{"num_hidden_layers": 9, "hidden_size": 96, "num_attention_heads": 3, "num_key_value_heads": 3, "head_dim": 32, "intermediate_size": 384, "vocab_size": 1024, "hidden_act": "tanh_gelu", "norm": "layernorm", "norm_place": "pre", "norm_eps": 1e-05, "positions": "learned", "qk_norm": false, "attn_scale": 0.177, "bias": "all", "tie_word_embeddings": true, "parallel_block": false, "init": "normal", "init_std_qkv": 0.0652, "init_std_o": 0.0809, "init_std_up": 0.0933, "init_std_down": 0.0933, "optimizer": "soap_variant", "learning_rate": 0.0104, "weight_decay": 0.0, "lr_head": 0.00897, "max_grad_norm": 2.0, "warmup_steps": 200, "schedule": "wsd", "decay_fraction": 1.0, "decay_shape": "square", "final_lr_fraction": 0.0, "batch_tokens": 32768, "max_seq_len": 1024, "doc_mask": false, "train_tokens": 101000000, "max_steps": 3083, "dataset": "wikipedia_en"}
Each number is 128 + 32 x the weight over its row's rms, rounded and kept within 0 to 255. Layers, rows and columns count from 0. Numbers have three digits each. The size before them is the row's rms in percent of the matrix's.

# layer 5 MLP down, 96x384, rms 0.0931, rows 0-72, columns 192-383
097:149095145141165167119061128135109136143071163179174105116166160118146127069092108123120165160149120124124113187141124090088067128064103171178109150147060118123137106086099099076157089123129147137136077099135121081186144149095122092127137115133095194117123143157132152076158129128128067137139105116173104099173064169078145146170128117129106017102128071190150152158164177112146141122096126142123157075114140102193162108150101154156189138131056119120109108146143174120151137135168142110190134117120151163105142121102130167123115108152139204115142108143125130132070095165180122126
106:141157080199097145135194128117116126088122142162153143165111130121153180139072165116152150118155092100160100084138095142072071084129140157135096061136176147014096143109145115188117142117133114110147150123141144165132138168141140144102119144161082119117182151143072111112130137140129148049116104197106087138127103088115147145089128107136085064146208101161156168037106149145110213134145108154112127126131107154121114075182153119144120149156079107127101106067124149129140124148151122079111171123181092086025090126120069138131100112127135136138147150148109144094114146150136139098
105:152151135127099164102150086246093091176155104166112096123172104171103136129171069079106137103129137148116131109093138116169120119147071107078123125106089100156129169143070055154132114157157150152119090179114135129172144159110106154118159133118098180126144093112160202132127124164111081192088124139132124109120120106097106180167147133101151125123188119138200137131147177136140136126149176131152175147122121088113154131118146101161158131097101082090132115185161170117140043151173139100255092111158097128118143175121151166117160115176139104085188067146068141157161096109113124125
096:123193147196057189105193168146119137153129161056129100117114132137067123134104149122142163061163126079137173122175136127187153153108115080120134095165123110091121142146117131131135097148089109127117030140119173114133115167109156119134111097160151133140150104147107167118110116125161126122130087133155116117103130100154085121099184154109117113082151119189204092080145139115047108093138139109067058075087150108160123135234097134092093110131143104167101074081058162120150107121120109136050127140155126137169137127120151106162111098124118158115118139101100154145134123127089143254
102:109067049161144130135132175105168132140082125111103174123136116155109158149183156139104126041156124172108107113144088050179182131178126171069107088083114204160133115199164089125075134167116136072160149157159141188141167091126171115129172137172146136186140083114175092123096141185136116121154125108189144175129134115176128126093144147165149174173160168128064148089116170128094139049104147154164135080128115124104031139070134096157099113143124075131072131137087108175125099118096126167068116091150131132119126152161168139188142122076121122130136135135165155103128051125140166185
099:139159114081125108153094062152147129123134141178165130172075163119112134104188158148120136074134136145159162179125096113133107089123115159134102164087108162095167075121077180063130149102153091069154116104160181099098094130145133191058134107141134158176178070058176105158124132114117138188143140136146112117071128139096131117094156146113090132121110158130129188133112100126110153183091132172168150160068198140095152145093121128143114147174145109153130100191143121107093159133173112158160107196064117142167095160091082131133115143120184136147158120129068112072109152157119072106
093:096132101099166125128181104170120121089177127124180076101122110156136119116100192118164197104155153060157108131138164120075131107096131188160130099090120129119122128177072118085123124145116115087149129155211164119066129170065073062141084163104043111158139136091103154133077152076156142136108134169119112139162107119124131144122149151078086106057115123113108087116142146133094099103084147117116102177082088050136132087169166114153080121107169104118130107133125115105159131136160125082099188142101034130087115124155125200142118105121117073159111091113132132093158153135107130171
097:111119100092127218162084171135143087083116148149115202134125099130211092174110082088129037112155118111150154105172091133134136088102139147164154121135153139109116121120116169131111132129117144146151093127193118072188066101153183146180102149127145139132092176120111160183106104140151117183107128133214142177173139126140103103166153145141131089123055142169166111089117143146112143186115142112052123170095129091144132135115158106133121089116147154101163150068077148078111130094131045067111113132142195136138092123171126169151116111110118144137160136144149126102120144151117171150
098:166088132165218152157106173151153162118126039121084140149191109093108160099092147129156118156142081150146170114078126149093096087135166120154146074145100070169145142127156149144169118107072147134207169129123164062143202114119104081119150166107095084109096162185118136095150102105115136096133064117152105146194114176222117108103103156126141058120127167156143142119077176080150180164096099196077147068104102132115110140099126138075156106168129161133124147128148105141073083131123127153160120145112139180116166154107141183085125094128151091180140101124141127118135123131118058116
093:135137158117109093197103189173130133127068157145116096155124097142110127083081119091146088149122106133145144081173159137087108117136126086187130109145148079162109128062186150199133131121097058168043101085113114173126088125104072176109144145137134114149102133061093191103173106089138109140101111149130057093146109112115145174094123106095149147081102194180160166085140161164154144134142142166115102131118153162168145152133123172051071164100046168128145146116146153150094133139110125076137102101202101172099187134142131130100166075113177132127157084181161157158106094116128183106
110:127105074150131200069150166082117154112148090086158120115143098135131130127184107125144161117128186111105127100130132143134118128180150161139139122138133134121111144127104144113157139169154114142069124153086090122103089084158091177112127176110098073124116147117075134069066087122107127157235137116205100143191105129121122118116126156161138146113094118157141179137089087106128104136128125154010113094134156189107123129175219076101119125102123074132110127191119200095082134087189135122096169099107173167150156208139108106082127141130117192142110209149138093099143102135119160138
106:129053121135159082135165080145169110125164086082148111133059167153080148131083122153149115193118181110139117110116193172152187145127110137085064096088122156093125105166088066102118120094135095152147135084149150151088181138112123132153131051151125073101117131151063127132119196095138137092135102119093121140121105147125132147158068173146093166127106179126084149097152134129118149101155121155173123080181075111119162030105140088125138086118168105097105155138085152140111096175109112111096169100092130169112182141100095157135153175178148142130121115043043136095128156138142127053
107:104116165120102084125112122101128109157096163121117154103120166136101181111097101167134132098144135139165155104136131152174168076069130085124096145137071147132155156138107107159090133086098131142178134134188131097100112172087161164108214114098138143116119135143146138131117124158160118091125108147110167100101150147164134080177095134149146125129151139137104160142175152159131127125075115167153132201050170105203057143181094149152084139105090137154157076108072116174173117113133125108112128082188061145100113075121185120120145111106174097143159147132121158137146145199049103125
100:094117133100141150119161144194118118121125111126132062134129105132120124097142077120155136157125122143150154165088137128159148120154118124122164127144126186157116172132129055149140105113125119086140114102102123101181179126097108106148136166132125182128148124155107136103133078019147109143119130148068201081144132097098187098120069119051143095172118133161161139182137108165100130142116190130122155124082098068167083127129169092087115198082117123171151146125042111146111072094096096104138150152106124083078135172173142193136125151054137106127154141123128151166151133096106160136
098:185142140151074059130057123091120085151164137160150091069140113164154134108138097145200090162177132097134137126100114150068109118110135105104110099167143106145095098078120188129111115140160117096135131122094162083124084119154188151080121176091151181104156124186126109127152167062118146151091139175123115144107116140165134152088097086158151099135114110112143114062167151137135160116123130127075079164186045160067148129162162119130053113142130097120118107133145139102149133134129154085079163082139091116146126208096179115166165108136113172142117058099143134130121185148097129073
092:155143076147146100096147144133116085141130154114142079139192148114159148109104089135095150154133099099174058125167093134129111127199127157176142115178075128154174136140107120183138087104109096130177116171081145091098140111121127105112124148135144163157160138083104150059180155128125104114184159155129179113184151174156129086079134105084151163135107134156167092200126178123080089137061137155107094150114158133209127144168114090089078107131180162124163115141146125137133112129027094151128103069120128062099191171095135170128140161129125117166149174137137112103130100148080136111
093:144098114137109103134206145089130135123150134143141156118146119140157138166094146120148148127120166100168071148152167072187110079111154137122100062130089136131123133144111094100152183100176106136125126155152131099175062170096157101127110152206131129157127141115114098088133169140152136105127095146137093127122185160145170118138151119123166157089110123150144149110073145112144124242142124138120114091092155195143145139065154119157099121156130133113139129125187067145081160118133120076114182110137171115186066119146093046150062158117165131125134165103130087082071140120170143106
104:083071121204165110171148153135152116121176104103125150106161120128171117137144194109138054109123117112106115135122163121148136132132102142155062161123178139117161122188120189140124138090113129169089130105111165118119203117085130155114074080134128137160114130158204140138116157176130143159119148071153134177132140171135105164138136186193123105099135104087120171156108079105196100130109070138129058131103147136183080171165112112147113135091075141093105159123154129131102179127111133122135110150104143139061099088148178132124161143136120163067126104135139135168143138117134102121
094:161160138125108144082124138155087188111142150125156180129121094087111119109121113145163150155113152086136152126176116128195171179136133121158125092136187086128097119158121147093190156119119173138103099152123099148110070138156091098125144155180091102164077171096158163103094098114147192133140136156207174134101117124098108152119150055125077166173203144098100089180111129126158123174164084172147085225153164131152096108178116135104073161136179172157148124102155140128160124085133115177135156118137169111163077101153059117049060125105105076097128107183162137085129141157096110132
100:088127097084145151157077117194155137121142163061097158118144117149130138178094078118071052165112111117075182086083123129097126132118144057103121143131182154153144110133089198055140162077091090150087136106187134139153157121137173102158164144189078151099097136142113157087124103153155173108208097162138161124148137101050115098107151095078142122142106128206117096166116142141159133169167157163109139145154106194097170150135144151100169134142159204138152157134121170119045134122198106121110065116105113136164149157094142163130074084081088156134140122123135119063125109136113140181
111:060142133114066107111070101087145051132154127102099096088042139171174121137192174154113162112110119105133133136147106103093099140127154194100115116126181062118133111058142115159141091180181158117145121123144155122093035130121068154083170136066129107129107113147152073151160126150094175190115126227153081108111177113103101160174160154127108182054140134191123134185140141131088153110175177128108118114154179152091120152142122147147138144102127106125115159097134171154149131138154105165133100106132175104134150113112128099159099096160122171122113094152124126155124109131174133176
106:116116096121145082113180109117098088115126118159093167174076152143147155138182152130123127146123159158144144171172101149123089117051083179105132112100068109129152109137122105042151114160188072112146146103121121158185111157142120141155152097134145155164122124147166171088124144166182112123161089136090153089087197106155176127147156169183125104103131146096162203161149157122070168153121150192135148114111142093135112131142158165104147151139141106167132136108133109105124169110204175149148127154117128141096096105121140082236081137144203097148182130142174140086133183153123150151
100:147174188103114091117098165152111107161148093189131170134173102159195105139070160109190117148146121104118173140132089099133127106139128150153112138159212170156149109119116149103133170149096085097118144136145156116137089129083141111138182139084094109125100149144168182144139134090142121148153114132129122113143110123162178078094130089110127090128116139161119132208097140098160163148105155091155137165120134115154143086109055146136099183073133126080101181084147140145177109128112083138153098078147086122078143104073140163170159124153163181074122115124079114126182081163176116082
093:091178121123137089115148102097143109140103151182148106090073186112166127109120084144113081159125152150104102138120063114150068085115117141125118152177119130134110141108143165114100124156184192145140102101091163145183144132142087153141149077100096217105178138165139153142172127111154163157157229120128142109104137172109095129116172115153128126082096084156077116158150128113027111139060136090138106171081214172102142093125122168143181066103134145155164173158171054115152201157087156099085130103133168081122139114142107103143138117125078172125127079123144129130111148106150104123
103:095123131157139134154142122089172098168127178144089129171147179109154134087120132105117125085172135179129145157131139123160123065186131131069143115137090184110174136176143156116162120109167195104122158127140203067095117122092110098089172181090162101118118142129120115122129105127133139092133083114151124125174125086119082083147143113132197135089145154133115114151117154074083124031159119088068129106129122106196128130031087106122137087174070096140125122148110125111167145114138139105109150138160141102140118098164130142049126136099167112146127097121134104144113191091117178136
101:059128192084065107161118146111129120109094158150110136125120136095066138111079163142163158085150097125143097117133146154128133112154150028154167159165108102144083158167118099117099123129088140110186075090112148145107100069147177134154167077131068123160103159115086145121132148117168122102180082105163119085153120159135098185181117075130122174114133159106071094135094156164130060117105098131145092149153114157162083123135153128130132111120127087156125109123084126091161158152095169128146128147165115135155046072083103104095123129147128081078145141160119201117123070151096149133
096:078162173158121119177119126111153116113146133119178202119134094058157130086168113106128101120166093159105212190129103133113154110105133173177122089120165083158177154072123155149090048110100107121114114082155109147168143107103141090140122092102173093154146093171044186079175108121160199130166138137137118135108133152174126131110183110121122127087080185109143163074095149104128152107164137141163064115159127123118113149182159144131209111163171115084155081080126063116151104155117135180146150215090133100139086139104133080093105124136126112097156082096128141109143153116110082109
098:130122139112178077178125119191116076140131120125108164147166136094086136089108130109060132054145098114148140205173117133120154096180126124122150080095097139165102189166113108191168126149155084090139210138131109083176098139063069129094088162130108182088118053126121106118147134147095122167106109190126113155159145096069161119105146122122121183150137108114114139131162118110108121113099129142116135039143165152161115088141165136139201091111167129133137097110132124113073095180119147130143206129092126095171121097142172119172122097140116176100121168096143125087158113131095140183
101:090133073144144127164073191146080128117157175146146131129141186085129107092109132146097086104153147138112170132105061050070112104197122115135148083124129166149144191159097179104047105182123089102131125098131140104146166127107167125166149101231156195130138090133132103159060164109078150112162135144136137116169161171138141152139150096071117142090101066108102165182099162125126126108148157130108100125091092152078103168111121149187148089131097090112114127148130111101110163133165197129137061103123170175035097110122116131137111089137121157174141086168135130135084103140151137148
096:159138168084181101126082119166113196129174135098127162119075122160167099148149078129107111129101155147145140138155083103076123101147153099117116150107129135166168138164160112103100117160121122079127094125172136173097125132133096017221117153118087173132135121085141198145123128115174120158149181137151153126138179106120079149152140198120063148115104136185164142127148122080183115151109143154185115144141102043154165042101113165152136119061130155114138126148132093147100121068150125108110145128115133155099124192132103156096136127173150076102144140126146121107118072162124113190
100:121153158200134137142162116131110130095140115140130124134111144145172108104102213172088128126126074159068131136147160101116179133128160164121113138096091137159160100124109134123157111184106144163139088156137114124155169111128114071137187082115128121092156049136177155079076146195103100129135090109132123146088125083114118087177142178108103108140165118103117125150136127115168169110094116158139154076115182141139216129128154106187133109099143192145079159193136126172126111120139094090102040121140105142133125116105088140107112141093082209116156100146135112137159131121135137134
092:230136132172093112105091109114119151132119112119093118106110165215138123147184065096170133080105198151113069126136178117149117144079096133136116105105081165138140171140141203130135149128152114150097132085154191188121130094141175067150106190141170089181168129162109151122129122085146147135114148107132164090141137095089138132142121167150070144173072114119128141131152174143150170158149131141097124141134199083145152095103124067131165071081157115115141057071059165091098107090109127185072163108101056127166165068102101186098141119094161126109101103078133154111143142156073142092
095:117110146111123078187169106116166125136133115152171081130117111104129132158145189088173090105090141159112167152143104150146096137137097172118120108095173101110073128092145103128126149136157124146110129087109119153183112130151153157120155109138118108191123080153141112162126123141154080131151155141151113125069097087182100175116152107181103120126137201121150243131142144121184088144152126108099158111159107152101097120147091186065162131107178061102128121141108150136146102109150160139099118137142063177125211126103161109087179127059140102077197126108087099105144065157137149100
096:076120120091145140115135134129162111147108132097147066137156130191146139178105159153087127105151146105128137153165066143101142186098093097150096067102120085138135148158157149164110142112169113145127136177134170157120121113113049079167191057104145121141146073151126119107116157151062135085076081109098105151151117119132128137164181178110148179141144135138151111151101177128122078148117132177078152133127071169105150098085149076176096098208104134109113153121145133148063108168138129094096142122138145137126170178140108149130155138090102118105140121105148163143081124159128115142
100:150122130194125108137121124116181091125136185165162089070199120108174072143126152113123141112127170152154072121123060145164129146085153142116151107111107112190242154118158130071114150141174069122132136141062145156104150117100113126113181204071088166148133168100096184108124144161119168104109132103163139121121132142147146104158107195090117100081145141144115161144159157149082106152134154108188145154057166162089131179050060147104143085122133108146136187114109141143154145101110088163051120089121137099109142143133216148171157124125133155149133097064085112107168157113100145104
105:110132103180108095131134114096146154158142121133131140196120144148184134066139086097152125129092107123091069105132067102140120158144172123158156116149140152124123166132114149144119136122141170145111144162103122132154193121130070125101119097071108097178120167110110125151094155102213092200142126136118142088133079114112147156130174077150131145208066139100104127167105114135182105154109146186119069099061173100178111109114080125115192130111108159144151160113123119181090075139083120148137122140075115169106183112178140112106089131120145119136163155111118154128111133148174124143
105:125151079090094129131105090080153206126110109144097120130116192146171128100089190138156145139114143084160151121172078083089103081123126129133139107161092119069127116188137111170123118140133160151174110126175094091152186171105127106147126114143115132056110128150127123132129122145169090117117101187172102130097118094097095068125097151162170116152147057217142171163080122144134084149123090063108101143115148126154150116178142196095135172121135177085144128105133121156162152121145090150097175093171132096075107048157153090201100117086109151073137145151111069103158109130121101163
102:152185076098145144115144173185150130161167171094106132104099148112148147151135104092113148115162116043138089150113188149143137119176125136177109086114150101138116108178089128077163122130075123112121091134076145124134143109111095122089117138143142058194159179143131130123106090112128171093087121097079137184151133177136128106150088089155107107115082119077122077110085138102123132210146134064141133046132162129125120229105110145148141085177197125163122130145133073127094128148116072120168212149066114088159145144164096133135110145102068110158112154104163136125136057132114056182
096:133093115146129133145169120075165106155163136093144142113089146100096129125131097088087124132123107111115186164090140140119143150153068113119104095136128088130092152074142184106158094153079148135081065100125136079116141089133137115091103137197146087120103129140088093126147103171101104103116118075155111160117180168107098123148081187145151118088137158128134153087131118111177161122185120141117162166089061105168113136123119136079147129133083097114118147139068163108111141135112114174071149134133164167151201144114068091122078074104159123170193092100116123151058145117118135089
085:147128164129111093102127156168166099101141191154127149062101100145073086134139091090182144102134120141130143106162088145165107165127115167138093070105136154170113133138122107064112228147078158106088140134154070106178128156154112104170109137158134146127184116118149124128080099127153130153160086150192151182106179087176069115128156168111061161146160145099124153106105117101073166166155143128123097179208108130144162180138087196142171111082142108093163126122126104158159119162150154133159125139147115102125150137110109158116105052146125109157129138080124093152150057084181157151
097:094085133177153105125151158099156085145098081177139123087126117071115125108137156085127131071124135123148138050137124178184130115149101107143138100154146101105187140090093112143114114159149118137133149087152124156101104093132093158155109171070161103121128114142135145125130121140156138118116138168102120096113098059147185118153148078134140166149166120170184134212165116121121097074074067141125097113125131132199089147223146090114171136164149159136127108146101128115110117143116106169118137128128158112145103057128109072102151171145129064101179125140165150173156118155094087113
092:161181164182165144121095150164114122085150094139142155160096164173140143111128154123180114138145060153126097150097169145119122077085152097184159149145081135171199143103112130166092134159081087082115146111130169093135156086094090154128141036090122139123117169080128138153130127071108128130145158125100157103133128188083183163160100087115136141164124103114139141125131101119073113054131128183142109085079118097182114103145162162205125146103088123127152111139088162179073100137113136163148153103124124113082078131095089122071147145150134158116169174078120144138120148132176117086
110:151100115098152139120149131100071132144118159081171109081055163137084161131139041174135132171153162128108109132121091122152111144073086173103102078184155110101157110125185088148100131172210165151107090134080121116128127111158136069129130140133207114146166179114115134075137128149114211128110159028161188126109173166137110115161108131149137125120081126104114085104152183136077130168089134072162102131120104103089085142075155136135130111177134123156116111109115106082124129149177165093119117107125099143109115113131092130122096114130121108159085166093133164141093168127156119188
089:101111115094117133153115115105069098198134148147082115149100138089131117149196147103143096065138132119165100071107153079099097111138148168154126036117095096108125062094135111173120143162175141124150135094113159142123143143087133150101148106096064189158155166102125071070157141135071050145144113133102070087116126155109084149187073120123106147065130115167138157100148200109120101174185109161164134085126170204067108178198142073142118118181139178139129088099096138112136104090080152156127143089122116114120137124147093146138110139111163172138115147087143102155074164099175104172
096:090084135152105140131081113106121126130141125116111131127179152164157132149130132126145102147165112090140150117143135124125121091150153133108130128212130093101120120157079151144098138189169173110167163115075189132141141207098071162112103132105116197131086059120199141175085157165088130171129097135164113128207125076067166096115156068123130161105120127189140143187098133124128161121113132190133135090130163152142126106142103129119155128096133127169106131090187106132201193134102116041097131119118151119072069122158164122147134152095121127077115138100173093141224154141142055122
105:144142075053144127133126151066204081121150163130074148149097095111148109113139106132096084115149100166155141127125072140088121087132111175109163123107101104072123138117197139127061152139150124042143148179091128174106169137111089124132079144108153078146144104066101088158078126136151121103139140124126115118093163115198092114129073127118123149156071127090060159119132140168130166091203114072110123059140096143108056103073128126132132117157102116123151116052133159144160108129047125128120141086133119078090129118135124107116128104191120127139139129139122113160148150127180133087
102:159152120091067086187105095160214140152142137154141139142163124158153127172156174115096116145139159176149157136112119139076079134117184147153134099092176144150065126129125157078107150120131088121180136109117130107168083116109068113104144095164120134107103158150117089165137146060105125190130154152134098124096113215154091162153045146213136090094083111136131115101132173141162124050126175078139171180101071094113034155074104162147112098161100111116133065086086144089077117152141147101156169104127133129150184126025108157087149118139114114174127092115127153149099134083207087145
103:099085091129153115145145150151218188094119111098129084092210150108169133130144143107127112148097127047124185164125163130100128123159155139106099137172085179097097172158107125103192112139081159131125142123060132060134116113143161154121100166189110151125144113108160060142103144071137086081113185110143107114093158152077130147128172213116140147197135173154077144059087133111096168141103148097079174119134161140091084135061117151094137123110167116174099159134136152118112144148167089101093141136172146103129094094083170108071142084110180161126102098117066144082121158123073157149
093:122143140100140053109100128158109112136136154108123138080075161102089171100095110147087081167132097126112136138107139132162166131112159130111093109204086106095071141144052136116109124189124159141099120192091182154100161081125076122173117174066153118106117161119159172118188118149174154099091130075149167156105121138092099081177120122078161125097153121158130085130124113125080143119098117114167132105095116094113104078174083143145168093142123171135130155114140103217203199102214145128132171137149140111149139110171148141136099149130126103203136139114091131103120142121100138120
100:135110197054169102115170071129120123133125142179109129133111101218185164148085059158154174111167126096145116115167149145141119104176066078188098103062128129138099156161167112119075159122162131132151101159146134102126140101070133136114144132112169107084145107144105123126177152110088146095150109098117178107154141152106145129139078165078124170152176139120108136165189143132118189103079173143153190148098118085128127154120099140130118130116164108086123175127103064123160107207104139131172183121106107133106105158091111155134142150176130099125114115081111140123119126141090108132
102:156126121091076138129134116135156101142160102064131113114151113114099118170194148150097122150107173200130176120132129158118160187172109139142148114150095099144104049148133139078124117126140183072175115096150117124174131087135170150090055169197133141151163105143129120174140161166102116128149157154127072124107148145154137130124146097152122121071150151104084153156154141135166101071164169058122135098115207118120062155175151129121117159186188130127118109113117138124073135145054106114085082132090166140109124179125138120039106142136081054154122133118155127169079160147153091114
104:136181043084107131137150118155188114141084002134129169087179119136139115098153121124134091100177161177130095138114134120158150131085117141104104118075090083129101097158127084114173104120178061141097172051105127150092118142171080137095139047144124087132130135144102163080077141193161198201118052127071148150084098203126160130116099124106117166121139139062110131130151118104131157107184126170129151105146096155119178139081121120157137076123115116117164119197154128157138114175181146138174091179095112154082111158161203108075157163153139164139130067119156121155151166113092075104
102:152116161112139119106098127128154136109135073162092202104209124070177127110143172118220123083131152142104150073117127153165135146129071097188106157106105074108121131131129156137172161147166170115148112127133112132136118159137143134115092164130086127136090138103132131156088146079125128175201158136130176092119063121187181120103100134188094154080091076111161141159148124088145179140137189142096154166197120153196135152171123081129160125135114141103112086029124168081133117134151160114130087114112123146125077048099126091180114089134157146110139121119212143120197117165111099124
107:057139083117101052171145125141109068144192166108101075141138118107210141116105138099123133154138138189144152132136154149137100136129115106092132133110118101126175058150074156110147105097175146083106153139141130140118130098187077151130128119119139155135126165169120140112108076128127107143226144161126150077215074144076091114132098148098129129111152087214115121132162113129153171134158112107144108132102162134156125135077189098094105196131101190162111188122159106083144176109134103056130125101129118103136134106154119098181147167082124133109112194146100134085133133159109169142
098:119069156146079174086171143114093112104104145107129154115201080144125074121131092152119180156135199140115144103108138157133154199145188115118154106163193165112073148134172191136141105145197109168112164073149129116085074173139078056165128049164120141182090187125123110170089159118113137135119121135126081126171136120110119135110124119114193085138157176081126090129132153147097159155148149111077131119137154046151048128122097127174149167140137068184117126146101152140131152096139144178131103174151112129040107117144066128125136186096133099191160144088084159110105123081157086127
111:117173157149160102180155141117126134128146152127081129123182148122141158141102088114144105117152169125131098148141156171139089130156109071141170095032119125098141154110087132096094139100105085044160080064163134126182145156085143201089129120096136118131152138131079136105092147081120087134135117052128136143127137195113125155132085110056132152144126138181114119180151129165144186109152144154115146133098151062140172117113095135138109147165107098098152115106070101105096087156146137089127158154132152175167081189121077128131118110154125084117087138133103122129118128123132161099
098:122170091134057131103113090129152126155139138108127123113195168151110093134140157104186060160110127082095088129102142135128133118136059149139123101142119153168176150137172103114124168138165196132101128080184097137134137138111130118163123100132108150115093097121162136103112123127080132144132116141078105138135105171169114137114105162131130124143079120077121103118087126100136066189103134184173108121147180194035164170107103131177176123158127237092117111155171129139114126149145135139084142105145132144166100157104138197147161174160115111138149134071166130113139145140117184145
108:176117113132102193169186145103172140096122131109086168135076119091108092124137163076110136128133150153171102115139118132154115166160130108148138120044074125135191136123085117147095095185180118115173165098057101123127172127126104118164103157178094129125130157152150124049200080166129119118140163115156119082172167152129097178132122137152059155154164139125135127080129133086166152187141181128087161124129110068112120172101073102182140142138093104153129113089091158136096134146137145112221097107164136137163108101143119102064138094149140079152140138127152116155097111115129121090
103:082161119077106146138108138144137130099145097151117104064154154112099070127157133147132135156102143147103155151200113117090149141127084097141158104181144188114091139241157143142096078079086162144150128217167136076108153135141147110135101155137128139152109076099128087172153127096079065103113154069224087089114146121166099152169110150180192104084172090169152118170125152107164112107102139113150089126135084098192081158145069150136128199157102125163095121127169134141077098143095115140100159142136157125142107081208111100159156131126096057124174125172121175099087163174155136147
095:134094148129117120128146092143060128166157121116177132161054168121040133096140168101083121133123110107171135081042201099042175134069116169101145075086098149110133138122110127125096099130097126134090188099133101132099058094150128084062094078165124109153089111143147128140126147128131141107131071153089121141087085138158158156172088089178121084113077143065146117084115134147168113148142113154133155172128114158147069118139153116111096140121217137151113120185163115155117126155134107147110114101133135143133118156028104152064107105132049133138202182116095112114099084147131124080
092:117147140161140061118113164166108132138157126128107156090106096113113122178069172160143145170092092124124220153179168131125126137124155133166131098179159165136093073090131079149185170191096116162190105151174130138138172130135106182110180150136136107136150126164095057125116157116094168114126182162140117115117065106082077132165143144114114177078073127135076109098155172111158108159090132112122149107077132177144039087090135150133105165148145102161101141148101173130172160166090099152133141153135092160106137146063078132077136107079110131168129126120161169134090139174092098191
094:185107165117145140043160126166162136120116137211154098108197088074066108097157129133099115170086135106140126144122116206177072144124134127152106172155222151111077159149103134121168173106160115142105123114128133108171134149099210148081045172166120143128155152144138145084173118077120105100124090117142074105186132164150177132100053133068129121105126146122067167136185115110138121184135132125153118089145112176100141160155141142118144114129165118104164143100161153124095161085144151055138108144137186163134132112168149154102106109126139090131127141116123098082103136079098103025
102:172112098144188159147152083124151151138161124138156117169134144126124105164134133155136120161185110202135137069132119134100118105130134094134098071127108162165092086142149125076161162097150123098083119161105133167138109144123136106136199133097115168176090061156152106081141140171123162165193160155164139112099097099163182122127180120112119105213101160146058109117099111113117172210109093194168140113206174137146120088098162022135123156167175138163075132098177093138158131163135107182124157132117096122122162114128150129091137136113131078147196152099124110162166093114148136140
093:140095130101131082123104172178086155113127052112156129117163115101152187093143170119127112108170164109123118094158075124106116157120090154085121080149173082142149088171106089143182093117153086146083123125150112074167076114130127112140166084188067137118116114132110045147151170158086148165097131140066100171138150187131150137124151216173189181120209178088133164193101088125101120138132106089169161220142088136134087178134116168127120103125041128047110090148155146070100112158164134178183067108159132142101140113100116088097146155142091096128098075140065126117094096169098139112
100:188119136173178169129167061136059118158078129158134151080116128143092128124129034164120135116189103089143108094153092131128113125161104118084131126085184131124120056128142157125078148200131127129148082172148103097119104158154090147159099142122100162071147048089161086114167160211127137177114119134130149154135126068123167129104109178119176125114203126167116125149160171146126133068106112160138176143095120126108134073146071124153093108132140163103135086057119118073184088143129125134097084127157145096107112144136123171142153073176101150114065141160124119092150144117147089172
103:178158145119142150085162146133136094097088083133058171181082107106091128119101123122077087122107124093138108166162107184131157124109111115148138095096162124124165106149111088096161184182078158153093163119153094116106095146098134110168138133112118079076141150156132104135073121159173107134082084105140151117143115152090153172146110155141130146107176123117169126134150108118078145174077101124158155112128119128169123131100102149097095128136141180170152119092113134218119051132104162074090119126130138144142140124121198128111102099136099141167138095200128148111116090169083115169
093:175111151197128144153149152167151205191171118133135156099112085141123126129117111120144132117116139084119160179148157140150138092161136095045102181148158143124099131109098120164177163164103111183114136182120120096148175166109163157138138113169120070138153153114127141113064125093090168105124124157156087154113142098116079098125169147096092160084114088111154108080113121148152116099166092128089137146120126117078198078104054055157115144098116143119115182143081136114105164143179125164130080147139155144173160164113138132181106065095153155110130091183121139092100118095099117099
100:105154142135132134105158162105089063100089115193086201107133123176133098094146115090149107162125080097107105056131158044059084137180206156107115097184146149132137208131097092168142086156074129193066163179188165106155115175079199088136168139067093160131102123094081146151121121138127137122129146128153109128141134154085142168176152128196152135129142158155160087092119124126120148102137126138129148120093096042143115094123142137114150128142118179111109238053143145134116114131153154089149154171152141190096145129125153149164117117128117173121135145127103122133163118088118126160
101:140146115148148107066072155110088079114134186119142115112082142160119137131174099112128152152119145184150150129105162173138108089104128169110086097143126091089133131156067168134060146127172151144126132204120142134132084126149120154122119097109140149172147126114114167113172102184161141097141121067098130105099106129082170108108153163168097050095119087182027101144143116152132169203122160136187120092116172103097099162097077125108147150138202114148137099180179084097132174143188120060120153106131158103130105133133127139166077127098124120154129106131189139083099147111155126199
098:118160098141105124185210183128106122126093138169090115128155073158139190159123189102112105127080112074145107125101138146131135082113128050147149085095139166128135131178172159149100104181081124168071100143115136158105144093170122119169144142104118104167120090092157178115186093154119135159104168113120129080175160105114128155128142103161160111076195134146157140135098130148121200195168142176148178152081129094122114166142211144140146118112098148124089157133136138170088125125139116137131090139139120105107131198132172125149096189137152093160193147154133091146075143130098108091
097:076092126158092125165123106134123109207131118081172178135062107106118142183105161195130164145133097161132158129158198156147080101116104128057159132094155073135125129144138140139124104173130166118107104161165162172101144170132056109130125047081150092190135149106119097089152148164120095102135131141111148159149126134144088100108152110128136119175136103204106080183102131126155115148147139184064145098168137170191134096148093124138130111104157072127110166149104142103185088099117107127096126096124168109203106167120103149086142179147131194174146139111090142117130155172119094160
102:150149099155161088103098149138134072063140116159058092116125094125108139167165099077072114160151081125163097107098167127101165075145113135169160077145137126163166138137068096134128054125072087080121144181137122102100159115151105141171172160148121101093128141095064106145140126139104149109125125171068114131156103149136070097073164102160125123126097124169027109142126103136107170089109078097116156111147096066107191134169078087142122128118196120136130098149087155143174099102177093115113159143144119148102146166159159216112136108109112076179097155087120136147115141114057101076
102:146131085156140119192136125125094173104073148099075119120075112112143116125166111121143140129108103126144103123106143132133126178187125135189060115047136158172162113132148103170099098113106144122164115157140147157118156106073183116073044145090130082179155068090118173123194085108145110127168068200118165112129118155136182110098163066106075215072153140073143088090160129150161162128174133134096139165126143181161139116168157151140116130127133142092105142168109107137152099187105122122105191085135127202129155111082118074113067140181133096176157105126135146166117094120107084075